{
  "intermediate_size": 2304,
  "norm_eps": 1e-06,
  "positions": "rope",
  "rope_fraction": 0.5,
  "attn_scale": 0.102,
  "tie_word_embeddings": true,
  "parallel_block": false,
  "optimizer": "adam_variant",
  "learning_rate": 0.000416,
  "max_grad_norm": 0.5,
  "warmup_steps": 328,
  "doc_mask": true,
  "train_tokens": 509100000
}
Each number is 128 + 24 x the weight over its row's rms, rounded and kept within 0 to 255. Layers, rows and columns count from 0. Numbers have three digits each. The size before them is the row's rms in percent of the matrix's.

# layer 5 attention query, 576x576, rms 0.0249, rows 67-80,163-176,259-272,354-368,450-464,546-559, columns 128-191
089:117116108142144141103187162092112139107128120141122138140136106125181114125119161168102134133135113104140157118145122144150085120143155137145161157160177126119161144145153116086106114132155141
110:083153137116114159133100132083112128147134129089145123128115143103088132133147109171133166083091119145143113115112123097103185115162119103107156105144110155136154130086147119117121132145139116
091:162093138152135152110159106162133132148111144136093125135131124170128149062137133139107141114142168174098100128072116081088138147113078147159103106107154119105126109128110185147156118158160162
089:049099168127113140131149129098135106152133150134140105165128130106101152127124124115123142100132130148130106126132136114105168132111138103151123094175119132165136122092151137120120141156160093
094:138119149144152171115149098139113125118108140133129138131119146159109176095161128092152113107081169164123146133067104091138157145094138153155089120184110068120106147131083125124142117121184168
094:147118122131112080091159073151146110106150155142154137090123108178141158116146115153111118094106102113085143147106175158126086124132102152099102169083154156142077096123136151116180090148131121
097:142130136157141162108166130095155153119102144124112150111129147131170133181116140087110132107151132143117133112089116163165098148160134129145101137148113158132082129156100124104118134114129107
101:105084096123158120108104156137098144133148124150149134167160103133105153117123135151103123127130128155094124192103114147126133120112108182158167137144143143135146101156103116126146101145128145
107:117094141130119125128128137159150108097158126112110091144129119148125145083139139138110155122100161096120134106133150150144117112119171109097139165135141135159152153093112093134123150140145146
088:093106125142117111115153144105121113104142175143124112133126120129165123103135119165106146084145145115141135126100174102103116109139169158111129124126180107106137107139162143120080130161149128
097:122135138120177147113167127115148135179162144138104155147124123099129163131125143122091139121127136126123140120113139135135088124134143161140098115158121129101136081089129152128134113114140090
099:115151172111120109121157145141143099134151108111100115131088133109136134136111126137116181136141143087149108138130130108087127152168115090100173106121135074122113150125127113124123118141081046
092:126112147150119137116140119169144153123170112175096150068095092158166158126100158124121130129149107107095165135120119089143094132100133090122112136138164138120158105149138124154128144126145168
094:133104135120147081154110117118117151114118080121143091103104148101101137122135138128093130139139109112129142125149145094083130121094112096120136189185116104127108102135117148120091143115180092
089:123140133092125121166159168088132113112112143124124104124151092108111141126136194148146145130108099154152088116139149105164150108131119140098116126139154160128195088118134154106090115117144127
094:107128101143099125137125143165107145101170156117118103175159140137140086113186116153112145130118125135114127150126175120139128129139193122133173122124137134137143145095140108112124135160175163
090:129113177150111114152114100113148137172130114149119144080158186118099111088126147167175128171157087122124140108088102120088139121119121089117112112117120084117168114101146152143148110127129101
095:129140121141149123118150095146139113140091157148107118150136194167109124105137100106150138135100111137100152143123109137094143153157130103108120134110149078136136144117107118102098156156176156
103:125126151180143133099137087140185133143121086114104133124169155152145157098104129120120107140158131095155210128128127160115118118089100138095110100163131128110141116112137142124140135153122095
099:127114202132056141108148119101127119126143080114155114090104134141091170096144095164101144097111123096126130108129123126109166128131095119101147095122085134142134102090143126177079113139100134
097:140144076107134150158153169116128134086107165157151120136048095191146129138142133115134072107103099148116076106140105169151102153145115129101129102122138167120112098114117102133143103110171149
095:123111167159092124097164153148111126118161123087074134104103153112068144162111121147107127162167140110141134123171114132128142163122121096113118128097159149109108072131092117129077171137126114
100:117067160116106126123142097124134117139122112128106109097113166132144136116106102140134170152166134150129152152128115086115161112158086100102138131114126130178169113097144139138116119135130126
091:122116179080085086115111136111135103115129114105156124113143143104079155135133145137101139111160102126118128135137161154142159087149096096130118109147123115095133083090141113149082107129112095
084:147154127117146160101146102147137139166138157118122146140138136120087116113104155085069098132114092135166134120142125154148099111091104129167118125194114092122124107148130163127110110104123180
096:137147138106135131121106160134143097131121117112133170156139144156131144160121140104127112143207142147154122107116168124185117106165107139136124119139155131156160136124156166096151133142122155
090:121151161117094097146144121116164141124117124110159157082091167136068150102140176158153122121142113143125145128087113112167134127103090060116117122132112144126149134143155102155107151121101089
085:135161118133122118124141133133151160111141161133127124110144087152117128091157126171129113102095112112097149171180172146141130117087115152124142141163129122098143156100121102170085098185105100
107:150159091108121135142160115099112091125141151067162102126113110107126128141136162145134129119146127115127081134132143140157128127160157073109100135062146127148121092100156113142122126120118126
097:162121145137113115155139095116137120109169105129113145123108146148086101133136108121103108124099138142131136114135086154116167143081109109137105149114143154115146115149136086163098107125152119
104:177123136105105140111147118117098122123128131114116125134118115142120093127124111155138187141177134129098118117114105097110135122161138106155145111119122117140142101140155178091156162140083118
094:137122132121109145134171089102151113127140091156119145128102165138129106102131121119109127093090097124162154116123118133085167138124078131095125131093145083135132139101116117157133139129133097
094:157157154131119114146107131105102084093139141106147121095116119167148134153127168139128123126156127119160164091132144164119105113144134092132127125147120153154159080156132113126146131091122128
100:098111139101086166139099125138135135089120155132162091159131099125122106135143143126131147149123126121134110091116143118108126121156143133134116142097115164180116138133151195102088158098103100
088:114162082170107142158148112130118063115153152113155112093143122141135113151178152096080103096126147147141077158100126136145104126111145157139052127144100132140108089188109123160191159126147123
106:127123128074135155131121114145090116131115139132150114116080096118151094107104131134150166116138133172132066116119162107100124144135149109131113111106086139143103091136178137114113151109093140
096:104139125117093128133142078110155152162152151102137094124125126099129150083142116139134176132110107162110124133112157158127103167185149116080177092076125120147121145100115173132128160125094101
110:138126136060119091116095151101090117087129136121138127122111124126131118120145140122132131111142127142112110103128136134143145119177148087128133119101115124109124109109142148107124133168127118
097:143143134121131112148108161111130126109115134132143123131127108100140130150110125156105132138178137132106083133154110139153076114158145142147121131133141123145119128131132158101124143118111116
087:157136140128129099112146136122133163155167133093150172101099156187118164141137083095135089130126157161180153138101118124148119117100102148098093134108146108124141154154109127161142092160147184
097:141084114096103144114144173130097136057116119111173141135153118138102107194143148142123138093173151099124117121131141054129136149146159128114123120139110141151093126134183183106127142121101139
102:122129133135136137119137092142100104151115110169159131104148147110158149120153093100097123126079117109129147137134119145131143122101096122129132172148155131109134145127119081139079108126178142
109:152146112133103074122085102079128103180161146106118161085126132138071131082112130124069175120142121120145095077142175084133099112096076120145117143120133106119154140138128089174106114176149149
093:108131137133121100121155172109158120115137124071182145139145111141127138178119129112138071155134129137145101115140159142162079099129084124148104108160135107148147127146175146141144089114102165
108:136130111135105149108158134127115125150142154156154149110132121114137116123164134109145162155064124140112065089127156160134092138113150139116173117129102119085157136119151122103114164142119134
108:138167168148106115133114095122124143130131127115130146107128149111152152101122112120115134129155124124148099114097166052086113133175117131157107110149153071122104121142173170123119114122154086
115:107107091171110114094107134124121146149146151182115096164166123105138167149151132121148164119108141118147157124152139125123137127107158147145106109126120124127160150110135115108131116150177115
098:137129112149142127143145110131120114118112136135160098159173169140127068128152128122121102125136163124121154155127109143128143118137121136153126062090140072131137099111120146095145137097097075
112:181149135134102122113138132138149089126174145142143140105125127168154121122099065172115168119054110115134131103142151090124120104130097119123126090153158069140127139078174126103115156116110101
107:091165123157139164166146147134105117123106103146126145139126081147153134118131123121149110128134164171122099141115115153177139132133204126132171139131166170179116122106110150137101155109106133
112:153124160119121133104133178111104110104137123176107141121118137113133108139114117127156142180132093136129134131155071146126144122179105140115138142152159200174128082134112135120120183127139115
096:132120112072139136118101133143129094127120093099137103139114156150109152137122136171152163157133131129159171117151122092086102121089046080156117116182145137161113127160140126108145128123120156
100:122146118135110136115119108101167115132120116124171119111128164122112148113104118136105126132156134110150116136117081051133134130119095162194111160153139114142091120132137143150087089144168140
110:156091159128133109118152159115137144147130122123077127098112094124135146135109114150075126161086119123114082104146150150130123087128097151101136109122179132154153118111139133129106098141108099
099:096150139140129109103155103143170103088113128142091130140129108137138142128121133095159172099181152135153163129157125135129119151112139175146100137148124151163114085161114169116120116116116109
111:122124121106092118145174115098173169122100121130121075152120137123112144097120075145142135105166121112114119159119096145119146102092162066159110112151157136145152146113140145149088101099129118
103:165127137109114111077156108147072128152094135130158136150159101115173140122083125112110143125138093140107143146111115148151163154134152133123153141102142144142148159099133158192157102171105117
112:079129135132127094110114159103149097146118161164141127117109169118139185149123132143151148155146133112143144086162173102102114139098140090134144122134148088140157164091149097135102128097096124
094:093104121129144155135115158116098155141178105094138152132176126108121112138129160139105142146138090135114132131140159147129129099124143161115156124161107168116168106162154120112126093107127156
102:102126157152132147080133119133167128126125136155089125113140140129151162143154118129094124118118084124155122158170140134103137187113090153125126131145119145084172132130122099145085094107132155
090:135127126101164108174101149099136131127120114109157144134150162135100106132139138135123100129150175156120090047112144140121117113153125101161115101148134108140084096080129132148163126133123140
093:135125150157100157097143129086149124159124120193160118121145124149138158144147152175129138104118071078136169110112135138123136148119133144137139086124126171116186155117129145139126116133147126
101:098136151142159128114116104139126110108135156128153138130123175184119109107154107115089123117137113146141148150088112137112172119113093149122107127169170147128128157138101132150156138129127059
089:120124125119147123158134095147113110105154140154142125142123175147118161095127122131120128136078139132135136127078143074106173134135083105116131135098117120141117145126134130152144119084132109
094:096132140146156128111112150144109121111149144113134171143131125138130144134111110079153118101100133119132149152144153125115132141140133145098166141122084116134125093100143057103140114124139080
100:095092083119156184105185144114128158117137098147102126117132130120151125101138124100103140166104085153134119109167137133139118161151120165120096115133120154096128140162147143110128139131139133
103:142152120097116114163128118129107158134146112140149078149105132090085122122085119161112174124120147153130155146090144131144155105133144120094132126095171151190105110175129161121127101128073132
091:158133116125163110161088134103102178152174086145111134099145151150123118118104119062122105181180126140126180109114167153109120105092114125152121158150107172132127105142130134129130120147110137
094:137115115152126118131127118133118125147116137101157121118137102160179137147105126174109090149164142086105099175147126124147120152101142145154161170164194164096125077134135149103151114127140102
104:131178112147139127167150091116127121141187118148149093173140140153113112159110127179125148133158161107139147122141148155124098111094097101086148115126096145115116113140098097105155071072112140
096:110137104098157139183144143141139146122144122140170127134183161137116173112092075147129130134124153137160154098104169145131137120136114092127123086162162134089131115157144133106117120121147091
096:125154174112144124151151108120133135108120151116096158141135111157136170151135109125118146162161108133140151132167184143111133136106098116099098156105093114103156132140142143111115105108145112
094:131120145103106188121147148136114136095155159120133094099137129138113130134131157116128182113136101127108144146123103100105130149090166100134112115140127135099161123111116111138120103139127164
099:109153176160134170146147115133179077128133114147168101118147108108114181110103135114099126114167125138109147165156162103131104095123152144115135163134166120191155102084152117122087173150129140
099:109155117136103147111168109124132107140152109149168151128159115114161153096162121118120123117137161080131130122123146138159128163114132162089124112135144082145158172098159097131124149163118100
094:127131166127124059129127136156106138161101096124067117118113116167103138131080086117135137147148153122165169104125076116084107122152132100074109142118121143155126129172106135108169134112108158
108:105106152106165120126138100129104158136118128158071126160141162132129092122155126129133148125084105135104136096122060110110134153085157072137107105155096108087192147113139108134136122106140133
096:145122126141163081115126099152132162125057159160121144163086102175122114139131154126161101155123131157136146116119107144131129104094101137106110101142169135167116116138064140103167098101134102
103:149133139095096087116156131144101110181098124158130092135142111151119134084138108128102132131117109110138126104112100122112110115146135132100150130079161109119141099145120188142123125128127134
109:101063118104130204145144145125126081119116145135147097124147124104143160140154105100140117150149100132111095164147094134138113149082097131132136172149152151152151141092150082125087122129177154
115:138176126173161112111141132140129107155144133121122058148132117101184115067122083097106114128128145133128148129099167141153096150129106150130124141139163118107107073142119142120131130097093078
107:094131151131128122085120128123140087202164101133087119119130132158102146084153156117132170092095117122177100085138136125104140121118144119134135118122090102153156105129138112183123131118133116
085:150147163144134135150148128151136116149137142094108088112097111126122149077074123119106157127153166102123131105152132111098092084125121115082156175100158102153162108136156141096099111116093140
097:114156108176135076123128094143148156140163097131140109115123127171068145105112136189117129167152149112147125123151143134146134115144102140102174119113108139119133137138117113115139165139077123
110:143104136130099128140112166110161110144114127103175133111106117108165141135129121085101096115171121148147127133144112101122154128159079129093107174108119140157088094112179121145114074124112117
088:106137142146184106158154163148113138142131159118110076101149095187111149101112126135110119147127105155113131116098140105141096132135134141086153148138115114169163133178110136116168116079069171
# layer 5 attention key, 96x576, rms 0.0243, rows 66-79, columns 128-191
105:140107139154122096173106159136118112138143143141143142081127121133111133135148145123143103143167113114118114123140112136136134091188122152133082152143112122135121144119133147115134144140111158
092:152168123163142139135123153139168130123135045097139122134146122137165109139092133131132081174115167119099164133152111138130115133130110142098165118167136113141140140141131137146130148158108122
102:118116156086159128150102127117119130128160064113162131143125147105112103108134146138143131121116146154159110178108133119078151118181102090144139127154093106130078135123143152149143112192091136
094:135096125156123107117119167122138134120094077122115118130123100120144149120143080129147140150118095145129145100117121072116114154140121150160153132117095124122161109158185117108151153107144158
104:105107133107161122154157160114105150082141159149134127129147166126121115112125130146144144154147132172124118129137098143120176102109104117137150143140136129149125113180113118103152120134140130
100:164126111130131152155118129128136187100104094104095137154146128109115156133145109124162134120136134094166116128140099093132148132124141117150102131157172134167128143166115110087114097152141150
102:150137140096092135154156084116143135142121156155133133116132116170131141079125110117130102142156101145155119131149136114117100155170165115129123149108142116163145142134128123095159105131185163
104:135107125137174132137124124071136165140122129101142088148110132111102133149115130100123118126145122146106077156141138136155115100130098125090162091154137135121121121167096159163161122131118132
111:158121110124140134120121132164115109148139135112123111159105120131110105123159137134088127116132151150097137144102120118107090132114124123105134102141143126094124105136114151125139113125090128
104:107161146110093122077146115106134133143113160147149157122115143136090138123170111129139100129091113120129103122169100141148133125143118119110155171090134135124167136133120106145169104130156127
089:134113124172070146117109151137148122091128102104137136080124107144107110119122130130088153120111137160136131166170134132121139119153149122124147134121107116154122115144113082126109167119132165
095:127162103125097107095178137202134146121142118147154171128169110123068133147153128143134116119109152144120124102126124106085071141100135141167189116070130097135140093138131125106132137090131139
099:146091154129107112119093172124169138128120104083145151111118162123081127068087103118120155096114135144116166086146145099115137107175138110120146104173105141090101115172151183142105147133152100
097:149122149115092107118129150091116132123137122144122148114101111128103146127173119135118157135135101148160139070101144142095105156119116139083139121117122104174126131170103138164096125092135165